{
  "parallel_block": false,
  "init_std_up": 0.0168,
  "optimizer": "soap_variant",
  "max_steps": 3904
}
Each number is 128 + 32 x the weight over the matrix's rms, rounded and kept within 0 to 255. Layers, rows and columns count from 0. Numbers have three digits each.

# layer 3 MLP up, 4096x512, rms 0.169, rows 3547-3655, columns 256-383
101136097111148134141157139143153120127122188079138170190198072178059151107117107121147103132136082135131084084109119058106155063099112114078117123168084133156091167040169155107128182148172139145102129124100148093120064170147128148060126112130159151080130152126095168130132179123145131157093179152165074152144164056072148161168078147119140162131123102190082123127102096128138091077102
154186158103153078153166118132124066119178086134113124072123177122143123111136148140137096161098142124110081165162127161109071130150172088163137187159119195135168182122113081181121128154192093123120104125082102064161143211092051170121193112214129125127130162108064130111196075117118131145161112133138082099118087157099104123132113134156111102098158097061124083145175148123178164085127
131128091093088082088142108148135078134107045116195110108151130153112153113137141071120170131118154130124141091037134119151112126134135168133108161091099134137119130120145121175170138170126145114128115101112048154145115112116113142099135093073096174147107112139131089157140139110089160135151119086133172073139187175117078152107116126126127120098117165133077184079158086093161172133162
116115185150136131122134181113125085120088139105142084105142121081089100169151148118171132216146128125097126147114141169108138085141129153176131107091131176130132074135180117139120107171123153111103134158121169109132081170082113084138100077109077116118159097132114111100121117163164112131133053096141108091147092153188067088094107156174120174138141174143187159107117112102109153099096
145181149152109077101156095150164112117116134145084148071155115139078066148126071066099155111117116110121120125127108101119137085075182150156141105073154069134085106111077075091145103123149145157133120112097106132092113098097153154108107163101146095149144104121076133158100066130189091139144094085183144112102131106097122158085124184133114143143179113127142172123106127083107165125153
132118119120108180115122104070122149173131187137115045144138086118153101106189126119201115148099116147124130126123152170154118128163189106083162114155104128097154142108130154154139075134177144080131134090127144110046079189083135123131091143225103127129126044147147128133092163137111113150176119117118058116131105088143118138126138160122112129102161147082141123148120073165177019148110
126095055124092110088216121118142127138118094140106172093135123109120144114130127142116082112132096106135085125057133062143124116106158012082186081100138092094119132101153053091154087122129131121157175140145118116132119101146128093148124166128137199104116200108106147179113144091101134143144079164186157122110111141135115191171133113098115199064060104153132129113160185121149085134187
153144108126058113180094089132096120160114086121098129187164177126132157097113119105071161125103140099211133153131137161125109123117148127161089182155135120121134165105115104119108135119104155164152097121140087110111124113179089122122139140124137152117140108123180127105097111060136079142116141125119174080159137171162134184180119123140102126141072109175105098150122175212114151116154
155103081142139126122153130120088189127103116148088191125099102164127076084091076172108099159137150128144125140090153193113107094140154137146123129138103127176143122148115132130095128206124136062145077094137107172136085168107135131102140113108128099111111078188109072138127099145085114153162109088137125118122166102140156151111105183119192115104081150113142176131111123118143141106176
071125161113142116185118129105234194167104125077132089132200118117138157175095136165145078142119109125109035133145137151080121103081152194159083150098126095170060052104138126129106118095126173115117094197131143142130163082167174082148122137153083121086109142134095126083189136141116160148057127154111152092162171132120135137180149058147139104120132167113122120158165142122121110093138
057228193140139090143149108132134163160095117196136116166145059103143126089165137111129122123187102164077093147065102108113134127167139109076075116156157103092158115167106116131140156134211129127109123098118078153051160118122115150108151115096101062048096217152098214087086129119135087098153097110129151128097114106067145101118179086135181083154114098195083136164165142105110111125187
119091094129148159103101154189148124150129098090098125098156105107149158114091191160160080120171184122091092127168130116126138132091118149093170145144135192118102174164070116136155086114173100118189143162135124063086122071166075155044173143110100149112149171133170125120162096134124139120168132116181113146081127134062123139120141213100107118134120133145156104152134098121120126153098
121143136157119084136154107119140127139129133137118130184125175152102106162153134140128131132093128171109192060160128158114064097108089156137048190104186124150137158148142121113176136126092130151087145058143093133130119153151061171145134138118114135172105126102163111139112086187119110161142126089121133160136151157144110129139150135169179105140159121089105126129090121158095086131129
131188105205133080130148100135156092135175174129152096060107112118112116180065132153089141145113135127154141106120095095113092152144151119101127112129153173177128142111116146132087187118143142105139143116111107108127110130176117114119118098088126083159111153112153164095122134166087126090117072152126158104192107102131131118147128153147133135187092124117147156096142165118058143148049
120117155115137107142100123137160149093129126120128124098166120132161103118107122152045174164101154131112120141166148049090131130120116115110025109101186141092099119122121171111107161101180125144133123119139094139104162090136088091082079130133119150176158130114143198178102104087122123152108067130137132153148116163047122146101128145167093129141058162108193122198094097150166076137137
105097036098079180135149163113132099114110153110131110133113134115097172103150106137110122117113129149137087127144126095127115107089162137118140153117141119093113144150118118145087140132144155127056144150130122090151104166109126123106096059159189177129188148128125181120099156120087140105164100151171107106130073177170132143124147062159140108113148170076153172105108135137102126121171
105104107144178083125083155165167153101192165043201126153155092120090145173170078107096132127100160170141137109134081141174161168078150080123111162109137142088112114119180126130147098113111164097144145087120157073104121098159156138091152125139134102160090094132098096123105119156108146082123165084068129171116154148068168200136140133080070135168163081119161075075181116128117154121148
106168155048052149151138117133095127156085197111132095120148109146101128071180163122174184119171135172078138117122132076160183094157104143153069090130164158106156155183179123118135186147115120123150098130175106104129175160103184102133102180129183081157155072118151067150144091138110153098122100167125089161096153110108175106130188163146100071177109130126146123131092058149129157107086
103086099145127060099115133145138145117068147165129135179094040086156175149140112101141206107101115148121096136105134195112123169193136139164177140138076186119167109141120136126122151081157202086108156129111094146144167135157112102164102163143147103175194177157097128154110078058164162153099044169097091077108086153145102116110123096115102133076118089084111129104088100157155136199188
115118121161107171046114158103123097126052093118152099154138087146125115163129124176098208123106069167110070166151100120132150147109140087163214162135123161133111115135126094049153119116137134102128148078084072117186070149103144095070093148121169157117143137142118144150063111142102112126120089152149173089116115129131152134143110151132149124089105123033087089178151137115146098113113
133110096129115135168140126073122116107100146129113161121118149169098082122169103108205104132037150187043100134116178185202124105157142134129082128085093167149050139100132110091100164124175149152130139064110168127163146115161109144097139128145172180148109159168111130097137111144088114120210129242137146092151112147093100105083094139204184150121122111143156091112207165069083114095147
093125102138103141142113115148114115164164153120120090147142167059176199137156136095121123112180151176065113147142099183109187092138155123110127154113122124076131046129137138152120152108097113109057086140107054159122160158126157136167005095153124108090041159073061110131129225150141130129164120132088158106106086132094139099020113182098143162113119101146148089184100126104112134148101
047168115177154123159118147090134123147114166139155073106145103142157122145150171164139167210128134101142155115124124143117142136121115129161093078156123120117203119175126152128159119185190136128083111136088130131126099103170099130109086102084125155090157120118133151098116147142138118091194146075154124118147162121136132131141132098145081171150091133145081143102127095117150186112144
133146133100063151143160115101130122114149120093138148148132141116107125165115155111114142147128118120070143159152167126198120128122128181116095158144137097134093126089094165108119140150123151115130094140087134104072134157078167130104116159148131123135070131104111186130147074175130115134135152132137094134116162101084080129110149096118071115083150161117170122170125085125121076151124
134082129129147069138161128090171133171095177110117108097148103093165197166121159174125160089173165087120092123152132099108141161123100169148063091129118164125130198118122127083059090139196138142159150170150124073123172114108123127109120113193098142163152128165111153124160105136096128107135121148091148167115145107122124107144140141099078117183083090097149102133112107192106110139110
132138098107089080178120144176131136112136140150128175142097080095144122149148098118182106100132152091179146093108137127094110184124132121149133136110096194080154140111144062148151147134148081138135130140149104129174161121122179133120096084119132148175124097123079147155102124175122116110143103137146095176079132083149096140168141115170108102129172075140127112094152147175139146160164
105096154156050119114146151152093083133171089100107147105122113111113178178108133178167098151139174191140098110135065113128141131111198125174088155156080190155133153081161116109080161137118089129152185121133155191172073124129137106132134019123177118092170188132124157095080110100104190105118189182133109169092091116167091126163117172083131024150042049139141146057129101092128184173103
124137110094131161149129131169099088117110132098082079123154084128107172150131154111116113162136100087082129145128148087092108133173137112111114140129104129141195132124141179129127054123116142157145169044117175114071147130156117100102138096134124161064119116130119171138121144120132126127091097117132129111167108127116106180176145168089119180111100171194108112125154192077155109086104
174169152145098152110102144188119124106133168162125121140121129074113098168116102117107133095096139084129138105093072126109120179096125125122135121141131146082177071134171150096091061207113108156130110189129166121139105172112114152096132129123142146151193175140108075162064151131126106086114154123150161147145145104128169132155189166080140124135121106143134128110134096091101124078126
131130089132098127128122117161170128135124127098156177152145128130161094112134149114106085128166166019106123144102090149148133115082042084165153153122017153160145086157098112183102155164097105117125090133128151125153139139151134119080031122147150118174112151182094128160154069086147132106178201083144126136110082108137061117101154153140133121129079143157117164210240137117134077144111
141136129119164025074101137132121169165134096090136102231128123137121106091120171148084103094131098118113119060074180093113067156080109082220172091036167151161054123131155114148087116204102114141107141181141090055129183173121145159123106110093119174152165169149162131115204131143126130134161221134123128176146140125178081165135161127120163120140097128066132122127195143149113124134089
114133068139113117096115065184101128117124069130134056150102170097133120146156125158090133175161193101115170113138118117164165132068171163130192112085123133076140173150147167108129138158157113105159135105152145138150131100088142127167124139082136148106116122102135145182144101139120094165112152142116122140112110116155126112106184142102112192131105126112141133146168081075175151170120
116179108171096112119089128109144120136101128094104072056123116134139122189030091122159164136058183118112153117116087090083117103117140063092152184046136178109158116154130185095143141112148137110061140136136026138177152184105131069146114150151141107158166143138156144073114135106156131150182118120207116117104058159164111123058123104139089171092162128142152102139085141115130125171146
085100088124159140138164143178134061139135127120125115120121147104118102182132121083135152176084097090167086120109124161122145140121130162096101143144140133116142162161151070076126125131130114156164159100147109135169158129114096112122148163141131148092110137154134125113099109083110081161089133123108133128128120123139149152070148128111123142115132111144103139130120159136094107140126
144186169162115133114111157137136112105151109037116114115164129088151135156137082128095147118072116095154129077142106168143149132154122082142111163157140147132113136127071125097147083164119119109144136078120120144106124116136104167151145097130093148139156161115130176116073160153133200144122152146129159115114148145102092096152153179101118134121128116133132170138210116100129121119111
144107119120159133081097149130147135122125101074111106089126119097128114131132118133128129094103108145161099159134110101119191120085079102146140106095087157094110125098073151154144113113161123157105120099091126140156184054144135112091116163077119100142146131161077135102167135090137106071181121111125107106117165119131139126156142050099145142079143122131121151158100110135086093076118
167117076152207136136237075157099134102200082114122074192142131150094198139168255188071063177043127103241138103190177078195177100117141206128150142076150191054083221082179166019162150091145163161210126226014184110092000095111116046106123134154148146104098092063191108193092167192146159060104097197140190032132099139108077197146140197131149119205108130134086131143045206169116075136145
137121154135128193102129079135200076109122175151134171165115182163078135110111142151098140170182087143094059097117112128109157112132172126124185165154132122154183109124089174101114155146168117132102164152117122148101107112131124133117088108097166124158139152129111157122146215179140100104141086171121180080157142141100106131110131185100174153142117198075147144188141089156193091096110
132105106083114116184128134170072114181101148158141149220124114057095146119087100087077121112149124130141155139096067087179110141143134065116095190150112143200166142083120133135136140082199084152067101077069157157171123150088089138108234153161070118137170167147149175114106130151137177141108121157078164139164201225127150081078119152094137225092106165076083141104081157110156188088104
171132094128186120111170125123117134145135109165126102110123131136158144104115086128179168108146143163061158128137100170182128181166113153111108137149126126159105121145109108143096127083125107135197074177156117099142150136161140135127154099130159069157077125110126152123225150131116136113111119146147129144146160153107139125120132159125193110124147076142178110151138085121132146121124
104141172102099158105162136085109156116102089089148156129098061111113154137143104139098101174088102161088147088204184103159104154180114066091107132132114142068143110153153109103117156114152135094149126092131106132129186112060122173131172164195162155101197132115118150153098102122106160094157133088096129154124084108126163091140145145087107141132185197113161119100059102065137089168101
151116180129144161159145174128114126114138115156168130123124115137200173132105155173167166186162126108122109167133117128163127155174166034163183181101172093104114135155150116159097096134094123128156115123110154154121120154175144155131157129169110125110186112136103131094138068117075125134162100076110106152116127116159089153167095158093156109113075102128126080117146149119159219104218
133117095168101125130086176210101067143119109086131041122173161156129143111146129168192106084104114128163103103121079093093124136112118151118146118106113133127099158164177077155114201201107084167168124107120169052106140151061111097132126112110119182096133144159087108134129214133136128134156103106111147114096149136130143115150146168145101107115170140135149115129098123115122145169085
126148076105096123116098115119170129106089108152125128095139130154181085131110146104136081134143117092107124151157142132162102157138124118160136184096128107128076112155145122139091120122150135122147115127128062145120166178141156181108183139171144146123159110129113150185071112089140148113125114104125137119113199122086165169086156074074122165113120078088154129088115145130156132149100
113178120158093119136144100060111092102139092157146191156128114188168149143161114156097139178103184204109095143079173103143147092083180054161096147172082081116035142196127076040094039137113123103155095121128072146093133151125134061093095131082120138143062107134129142172117180179102076165141130157091099131160156114075214129079160114166138117127135129161135126100085144086147165138117
119152102104121127116136198070173086143116165066123100131057075135153134118148160152100059125114086084113172131162082117138111166156157123176137112159165087114143172231111166104081123090135071107136155132132088174104167127086173133115134147097153127138096101118121087105094149108082080156133097144120099112079198119166127149118134120091175078135104061072157222153185146137155180158128
141181135123165150152092121119136176123160086132079132149131093133101115119110142086125127139085138135090097123081129140088126081090124147141170119115152095146096112177100182128143106127131128118182140210109113071156062111101074144165121145134137136162128131173128120154126128082119141124138146098180150148127128141133128150167111197132153127086147160160152138086117131110216150094166
123108141094151162136153022112095143130113126135125159119112208118139177125121067124105132115192117118072097129184140135106127094136185133156172171131173169111129097097076090174143089158138060151190090075117122105161105139107142152167115104146134111087147137151134094158131122190112099131121104125155041149107110119075146119152142124129131158097164157143132156137151133176103171064125
092164134114057125137095051146145124114105202090102113124096115091113109123119171143113185137095106094116092142147127167132119177102156127144112102079141154117120137077089126114120133110133105112151168118080020095120170153121151112151134126046097144064150141142136153092156124084151194109108103128120177119152131115133173034109203172127118160120086130135102134073121111145062146174092
071089072148156124161066121124151133160114095137210117085163092099208147110100088142057112152166097095132103113117130136135169123177162106117106108148123127100200069161099133103152099157194137150140142151137102145120066133193120065172104112129067122142125149178143042170095157112115158092081127158121112081189123160127154124136141160134093158116149121133100099162125176162143090158090
149155118079152085129080116132178126091130163166141121121111122106143134097178122116108062142134138131110154119134127135093141060115112100166145148132083103130106145135147198119119114100168122157165121063174132183113099179091147074150092125081154097137137128150155095086140085071130102101205108100158133103128118103167130125116081181108103155093103136171123105165145157147077115147176
138164124137132133115167093078140100164132117085121178124082105092114110085104112099122131113106172120121088119117119138111115142150175133169158091090124185123114123075079143148121083165138120143089134115152164175081115169056131118082124138076095104178102074159167150132084153062150128123163116118153124089120140125133135108150143076129147132109092080136172123110106091198125155120169
077151192138111055136153115135118113154081168142076114120166195171090116109121118155090147136190086139133135109156159170145043167175119001155142123167129120124155071189141097165154054182153152155139101101136172113115103127144141121154155121112135129084083170092119126180113099150142131135107121151173076156105126100097130075049145164105137150131132070176108099119185162135166146162169
104100086097149131155163199121138093085153078140144143139159126113119117143107127142117117149154102121127079120143157049124067123151103127153118186078105102129116150154139138158134126127138156124157123138139092103104140121108055158139081118119159115099172145212129129157146130127158163127188132168141124140128109111187134096115161165146100120136140117143131147147143108121125120099120
135148142137107095169100128104104123196117152139129107139114137177090116121140157104119104142098105133085060126097153168127125149138170148161108160061120100110113105122129122099027077164163168081105113083087144141135128132156146101084148107134127127120131183133135128114116144153167155072100064098125066090107149178131171128141131122098111145166118201170128124137137155136075149079146
145149118119121077124126111127155177116098097134087094215158171085119154220099128150041156089083146146140126153120148146090170146074141131155112110131120082095157158137147112105112129126108169146145161099188171131152085157158119122118148137142168174151060145165100129194147126105157127185077177165075077125169148112117151173117105120121130159170129126113115078155167083140109128148101
128124126195117139142146131056080172123093147073134094067117170131093106163125087116130111118098109178191087098055108100069124097076142172187077135179139130175109139157163114161086123108111087138100121118164158118126154125077134061111107045113180089131102093136126121234091144156079133105090099133096115117148148133173095197152122160134107129132118130091183076136101116050125087119164
071050100129148117128032100101138142084168129189156115167122063078111140201088117140039112095163148088058164183141119126154188145084092121107150180136140133157133146236066086143153115041145129181149085171158072122071150119151102155103141125095100165093119060191069173127181181108105132112098084192185107156058145162178122099102142166144128147093152068116127133156133163060195100159112
138148131115113142089182108209166120140078098156100155176168140109131190118116100102146141180112147080079135130127130108055097138116120147091135062093149152115086112150156108094154126192133152165153147142162103129116099140125095097189115098115139122174092162063106113167110094165131140154189185106115085108131143138160135145140159128118082094130150111133179153139168090102126123086150
111111200053056171091113126128149041116099111142135157144199189108163163183181100132196159171175096163150133184112184164180195063172062067117180178096123204218081107144086063133069110122107202146124116089110129134150168160136061093138143121102087112110029164097138139172041127130095050121202119111178150047100143128074086187124221160141107156078051123127154103106159065142102161118108
172093198120030085117163241157133123121093160148158084164122143178174082145123112154123136152103132152099126131160125144143106147170119150069129108104108111167070154145128118199152171155103129138161103172080168096163071127175126120108156136120141122094153161077125139113097202187133144125157150121170170065121144113106129147165139141157101100118102111167115143145129181079081168059101
135105152142110115156111014103141082116141123169145104134117087136132117178154131137138099147128123192114097126101150084126122093107126132146182167102137069108219121147102151060106124083114118137103111103088151142153112123138146077161189161158053131138167192116171146129078145170109071122111167117086129087216116176170119040100140111118146180164111146202143149087063177138108157137135
191113189159142150136119172126094199140157123084190046147110138246118137170201146125153049134180116209043123128163159074117159147122186189085107068148150139063131150117110144095153106171153124098136103142169089102216162162145073107156139169150124070153163137118104152107124104230137167206165128079139131163127127163188166147106188078163153137144110165158115145097139062194127118178155
126105135176098180185130184159147121094140150139156130120186132197123129084228125112126118166166111120144096086169133146161079135095165166103195149105175077152123113099173144092122114117110145146092150156096135155092128149124137107136048199152111098085089128181139102104110189166093156151165100187128146126101138121100125124161182159114142156165159129163136144223112116127112104170065
093255128123166122098138107179139145154122145086182126105102099160159145194092134060083131083081139072194144139112153125154114169103125133119099142125129127107159152171156126131139162097090131177124082146138130075172071123118165144126140160083132125046126124153125108123076100195127201075088131127153106110110130150103154123175126114169121101118137107116205148169148106096142132094085
188075056098128139189132053103080086122104163075208096073165135106150130194133169080091083145063091099099085162160090147202091078163095167151116120085156143125086113143134128162145181115118059114119182108147163134165151089178126170104054098139156156091077139081072122106017068063168143108079097153154176164133161180194170135097138145146111072190119118136170125131088118155105106157116
141132118140104104106068176059132133132109128090123121121145139183153133137131087165144129147113144186158148163083116133132083079175172135122202149162101130146077179146105109102136084077086203103107126133134091188133105122189194111145138113119157088180195104152133157115111139135171108109113145128050112168081143166119165095162110132135131102105151170078109207133067132144113131137059
128139159118153163095095148121116130110142142109111129147110154116167150139076147080182137141122196179134106150135142123055107169147093103080135137138154078111062122082123135136112102147108162153072122128138158140114196085130106111094139071137091140139181124105116107125100105161151155174088126150107128142160144117113165120131159089117102151187108152100106145102149078103153144191172
122107111181124131188185122123128155166123110103072116122101109134098140132146129132139156086127132133101068140132103176130107178130138114099152131133146143105111084171094105193145098085129130173137107106122057131105131124149128099132139136132155152116153099168124098159120085142089102085143165121139121109112108078172119145135130102111134131107134122114132134120142118106109160122145
127121130121084064165166150211173187078097141134084087095137117122179120117137124129130153175180140124107132117113162078098147141136145145147084134148116089121148099144104138123118096143167110124150130169151100144157134106076156142189136125152149109129135074122099101152114077173101121077154174114118101107143120072147150126143135147116175097143101183139147140131152148105094189093127
082099117100165129131138135078108214202064089131073152108085113162135175208110093108105107164156088127077117079122077111154116163100170111119118134118140165141152149114103125177066104118153203090114112121135059096153168106081126150181111141213124138084111120167072116092118166132094108168135135138189083142102158151110156186128142099071133100106066125178148123090117139134114116097125
140104151183165098118137113165127164124123117159130136152138155171095082133088118125136134076130183152074185132056115159132160162122108182070116140176093132106181122124084106101126155207153144096123153138146085178090137091112148073129151236203144094177157124143104137140167077183152073086117066219074172104117178160134183163138100114159191125088155131115118147170201138111172096125135
193127155131001155157115109082087077170053074143128112117201161111089170137115113126180080145158099155171107094146149158100119130194145133081086055089118154109102122135152125097080097130086168098091188111133120116089147128074165088159106131138174128132094147168115159137104174115173154194185122152101070104105185162120141167146158115132167139122119179119106132121129056153151150133077
139167089163077110153160145173169170051142197127118114182110151127078160127112099140171162138121202167104153084216169169085100142150146180150172126122178174112168155091110155138105055100194111120182160137125078168142207185193209104162177056122146123131147126164140139193050107161191139182149123113121103134094152136142137156137060141145137105109091150142140115077227182167159130158186
137137122097185143152119143094124134139184161164089114164133140111153156167140112114211117135152107161123113162113104068165121106160113122221113150046091106107122193130134201090121124110127159113146113170185125161127173183164106110163122101136148164141158087175077104106102104115051202166148110072178133131129148098135136140115171051132101132128091205155142170095103123096165151150067
141124125153128114083130107152149092144100155159096130120139139082152118140106097164113135130100117089108131184130162152124128146077089139065109071103124158161095111116113140056114126157130123153145131099120130084096065181117074138065137134078145128141104152185131142219134136150158150065138085170143148104050117115130099118193138126143135174065148127197095081175146170139082100091091
167123113112123083143164150122134153111121117112117097157179117138118137135154189152127194186121128075143156103091141149162127103129108154105149070100128130134081151122137169100123088132142168095110117156134130207165069101107192127130119135162065137122197158167115156135113138123152085101130152148102122164086134151205108124135131138148138113158157195127142130131104120142111134165133
136096158125087133122110106108125158121095164107133156108148122111187155135120121104102135090115143122159153162138112179083128187123131107162125147131102131128140153094141075092145107122148152099129096119124090134137125191129107157157197063164153168124098103106111148151149135136139215118141115080141150145140146121123171142103088151124150169098121128133085156140112117085160105175120
079118127095148210119140124147173102072087157143156125140147127129132149110131105094150121148102074061188151124144146124151186061195136142138120146135127127122120162111137112121119114111093146158189120136093168152050116144133161098100198158145136094108151123156175115104112146110139131150141141127131107105112119177054115147106138119134145138147114125118138149094163082095121128094112
087156147156075139135114127125108117102132087110142110126160138101131084122137137125134156126140117125134180085119097142110135092154118122127135109126146086138100133132100167125132114099127133102222131153110149151134070138157142124148104129126147094158106139168116139146114148131158071127187062124123187148138137136104189094150150197156137133134179125144155154145144137083128172175124
144188174113079099174103023095182104130135113170137126178112141142165034125105114124134130099174094163074142164100167086106078133058132108135156116095150107151177122237098174162151116093113108107121197122050064165143196144158166120129166136197168097072166143150161152093119163142163130049176173101119171125141107088179052158095090106173107121144164121102110158061145042078134161208130
130126119113155114078124085163123148119143096098138104140158149137071126196143156126096163135064093127155131131087144025161148107136131178098141095109104138147062109059150031111141123153157163114166106144112181070125156148121055077082088130120087150142049195131139117046126162146091129109118105062098157092099221091137142137164144147132086138157110126112137164102118147118097110150164
125152115133121114094149144125117114085100108163112163072121109148136059165079110164083140129165132123124172186098147128135120174158115135160150143111141118151211163165143144127126108132133111185110105129122111132145161096089123117127124105114151179112193085145095153142088149091174080178167135082136062181093185115138183157122146099138153089116096080146181156161133096125085148115140
127164117203135145131110076114148135217074177165179153128123126121139135082114117116135139099150192147077140115122072123099103145092075113134103112148158124098087098175067165175149109154134156122116105196138160119136111127073149117130161178123149132137099174105121131172111081184060101108082127099143151145111142162160109143179126075152139153098099045176126098112141116109078146127096
143124150142132167096086138135197139111116115101124134102127153104139101108129125113136124151098122108128169116110104134141123096148126117108074114100101061136151102132126114162116155166152072119135125128130134143120123141122119108162079114053172072075146108107142102137099148145131113125144128149099134092095172139129166126104111108090120110145145117081171198153144130140119097118076
155148138114082195140110126055135109132165114125126148128071114087160148080133135110121162103141109089134148140127163108110162106199106152106103118088084163089159127091104132135166164115143138112051126109107143147143110159102150112092096105110115139089141206130153148137121111134152203099164121118135087124095092149165083144100124112110097172122128143134179116118118137099135167128111
120098139092127142195077100144156134118138101121124185069133123163134115123081119113144167112128142112120145177112116130075106182113124139098164112099148124093121113114140132118131157113123102129122157112133124175139096099090138120171144112132134125113091154149138104098088135107118158139115077134135066116141139117126118130098115113110135152112224067108118120125192159124136120163124
123164122144149117160143066118113101103178142099141062117160112141079091197122185117122108161148130152129129109154090071090117126152120167190064131162133129092118117117087120129104193169159141099122156098104122104089145141160148095124135040103162081129078114192108145136167120143123138102103128106071154118074090143111134076140196140158160125137156113108091105172126091126096129143104
200097131102120159097110111138136142149072150121120122113136140133111168125154177121074164155182107101135102088086152067171142172147152145147137084128155076116149171096120166061143160147126141137122135144137113198163159156164136164170189101115152082176120131094116114128139134124145143118182095104132093140080136099115156152131092120148140074100114130140185125107148149136136141134117
120118114188140033209127167128203122165093085125159087102139074158127114173145128154045119132057077139135146117154163070110183140125134174020171159073132093175118137104133127138217083154192158104089118124023074131082143112107197128169083124132076172149093097141149165092097144157123110132125176153116147138154139181249120127122166147138109149071106099085096144112111156189111092147078
127181077149189175158143115201126100189123172142159084117149161115109136178192146092156142143086134113148138136162117094099090095199136109117085118134132168110151133136144167108179153121143087134091083113073119132150110105157125102154144103130095177120115094105155142056109120125128135117177115101155134069139124122182145148129098139115152139136183104119096107186130122101165105080098
079139145174093102114172088087145101138103129145099124060148081143083116155135168191126125169109126113098083105099158122145185063099130079066141109174123123072148183083129125144131161077132174094130144148119138078128096094123109206159154128125138148149174130162115128111107064127121167162181184104132135179104165119129176158107114069158171131079143103108122102177107129134157114109145
089206130084145173077132133158130122151135154099169093132178120072059129192137114173155132087161109176115146126076076144145172093208093104151151109118104131176070134192099113155126106140112112110149129204102171148084169123138122111130141056121091147112211159150063214097167098113160111087104115190092131104142050107150146089138104168086127148164092047164099154156112046098140091080192
070168079128148123100198151180108199116140148134141087080109066186079142124126129054121094152125141078099071182221154053176086094102081165160141177065152172114148138203120145198106141197115207188108184054074105135134111192064153086176141153131171158049101113156114099152070228158156126168137126192199190092126083133143151107205101122113112085154092081110126056131158174109154119107120
079204160118118136140092163125124172133136100139104175152055167088064097120093119163153144118140140178188153106100144127150141170120123151145153143116188152166140116116134110071131113151149125108121073142105126143112079170141121166163184186143084093035137184221136135109187080138142165082165123075109109181192117126124134151147100163082138088149139114157112132147109127180158228074077
114101059145130115084134181156143162079138081155129155161175094115167088115060133121120194117154116129172095178151106120151070128161083157130172149191129125152114153068105098128098123149166142083072119089095118109167152114102089104152092098152091148142066125142144187130160128149127089140116091076142142151151128116086127113121107142161135191152140201116125103107157132131120171102161
128119119155138137100163176131131113130136050112199079118122067122150149089157115093104063167127149146072117091077097063099167155134091052111127139104089019125122134103119110086220110147164111147107099152148150166135161152129164092135122026107228115123088184099094186126149127109099132093125139099089127171106108160162153122093146206057150092099126104115146153139155210150136149095140
043049139130166084094171132039129208145111075184093158179000071141173160164073169130068153153142069072125112131148119153111179175066146154178119153135163127053085108098085106123154037115151077122189132131135060080158185095124120133086134066159117156104135129109070101139115114150110119111184139138119158127094202149085141103078118123087190159123121039099142197078143136101116076111055
137074109141224144128174104062078177115124079108156155077120180165110170122138135158101098085150091119116125152166108116108112166194140115158126122125123140141134132160118117174148133130113192124128107124100129181106104144100112100115149151136122169109161117180164140214147118157059127176107149195109151130127158127122220116208158220114081185178140045132065156131184171105180131095125
104118084181127143102102111121100151120126141119123146145161158114149135096094116155132153120131154117145140098077119135119046069137152167101113161112160122198151176139150162094120155158107141142127145182094171139112156140121135079134229172130124228079120166126139130137135113163145066146128162125074127134127126102105100180166113101063128149158094119148086153159115156082139135120133
091177101151181139138133145139147130090116141094169172098150114148137090158075112005091137174050160102058118078086117024120169030168161112065109073112133135097135116122049100123092125171114126195167136133139126118153167067100139071127149155152150124158156157088186120092081171150142108142117098120131095152109104137102124119163096096073205152197088114120103124096106121143124151051173
129136126104078163131097157128173131128139145114181110077141149135142134131122086124127130141162085124150105104110190156176157147133133152126152140139131141102102123154171102130106136120072132153101080186143119161083127096141117114090117086173073131120053074164168113125138112144075091094112141119155095128118109184118127152151145140132109177126144136091142116101168103129146133109126
117132120127136125100191103158176111103087132108113123136128068156138191101089125122119101121183175100138111086122105149115163124123117119102073122122162123162110123104108134148145148122134119187152137126141084080169174049144053160085108132179127101176102114102153121151182141060116116134165148123148135162203103172167052113156183125098144152112121142111182151127089113140096113096108
154119106124136143136168058138154168126161118121128133097140103162187113113113118106096096108150148179119155110145142073151094117142152130121066146112091132153100097149125113115148132129108154180118092120154160094155154159147124172179119048107125148124083123155153139109102098116136112149134144165210146104105102168144029163147064127146137079148120077168117147090107159133142168110137
100170156087192115177102161187108084141116112114172102145113146122093123115134135078134153128118136092115112100095187169163134124124132103188133128096141163133105124102110184134124101181092108120143142164116106131143122123127133107062130117093103151170141115155099120111075110162131148180147110089165126154076141136126112147072116098136084128110090138155040226102098149134128120093134
128114147086125152142166080132086107138132115081131147130162165154161120114162171153135113124150088118095156172139117092133146076127111161107131132089119101171107126132120103101131132090133102135169170157108099153188179151159158123097087143127102137122094159156147082170088161058150128153143162174143131138103109083116125119112134099198127104121131114153121140097104094164099111162133
130134152121130077089128146139138105121167126049124115125161175122132089105170138141111134122117091139116102112096147129119168112109177185113131092079109117146092140121120106117070115132106142143136114145128116151141093113144178102105066148142149137137147198113100132129138159124106096109157075105152122152100088038113122157157129155164168114119151075171147141098166123149128125157126
121111145104147103144197148103125137136095118106143099143141192120173169130124123111123134187132156078132122157114127158129090156047120085102124162104166147083145109115180133095123173121085074085067159103156116130068092204106145124111095051147152112094128096103135154147120133165164105087108121159111115146116206117164140195197107164224089147148151103109166087142155196121071082102137
129086140187123145061142116126151084154089072185131122157087111081106155159060135150124136139119147126118115144160152165115103158106123160125084159091121136123084136179101168151070113128089132132168090186115119121131145187087154146083119079137143123124125118161172107128102118141152137156180148060122102078111118060116106107091079147098078142179114126149080103116103102114093055170126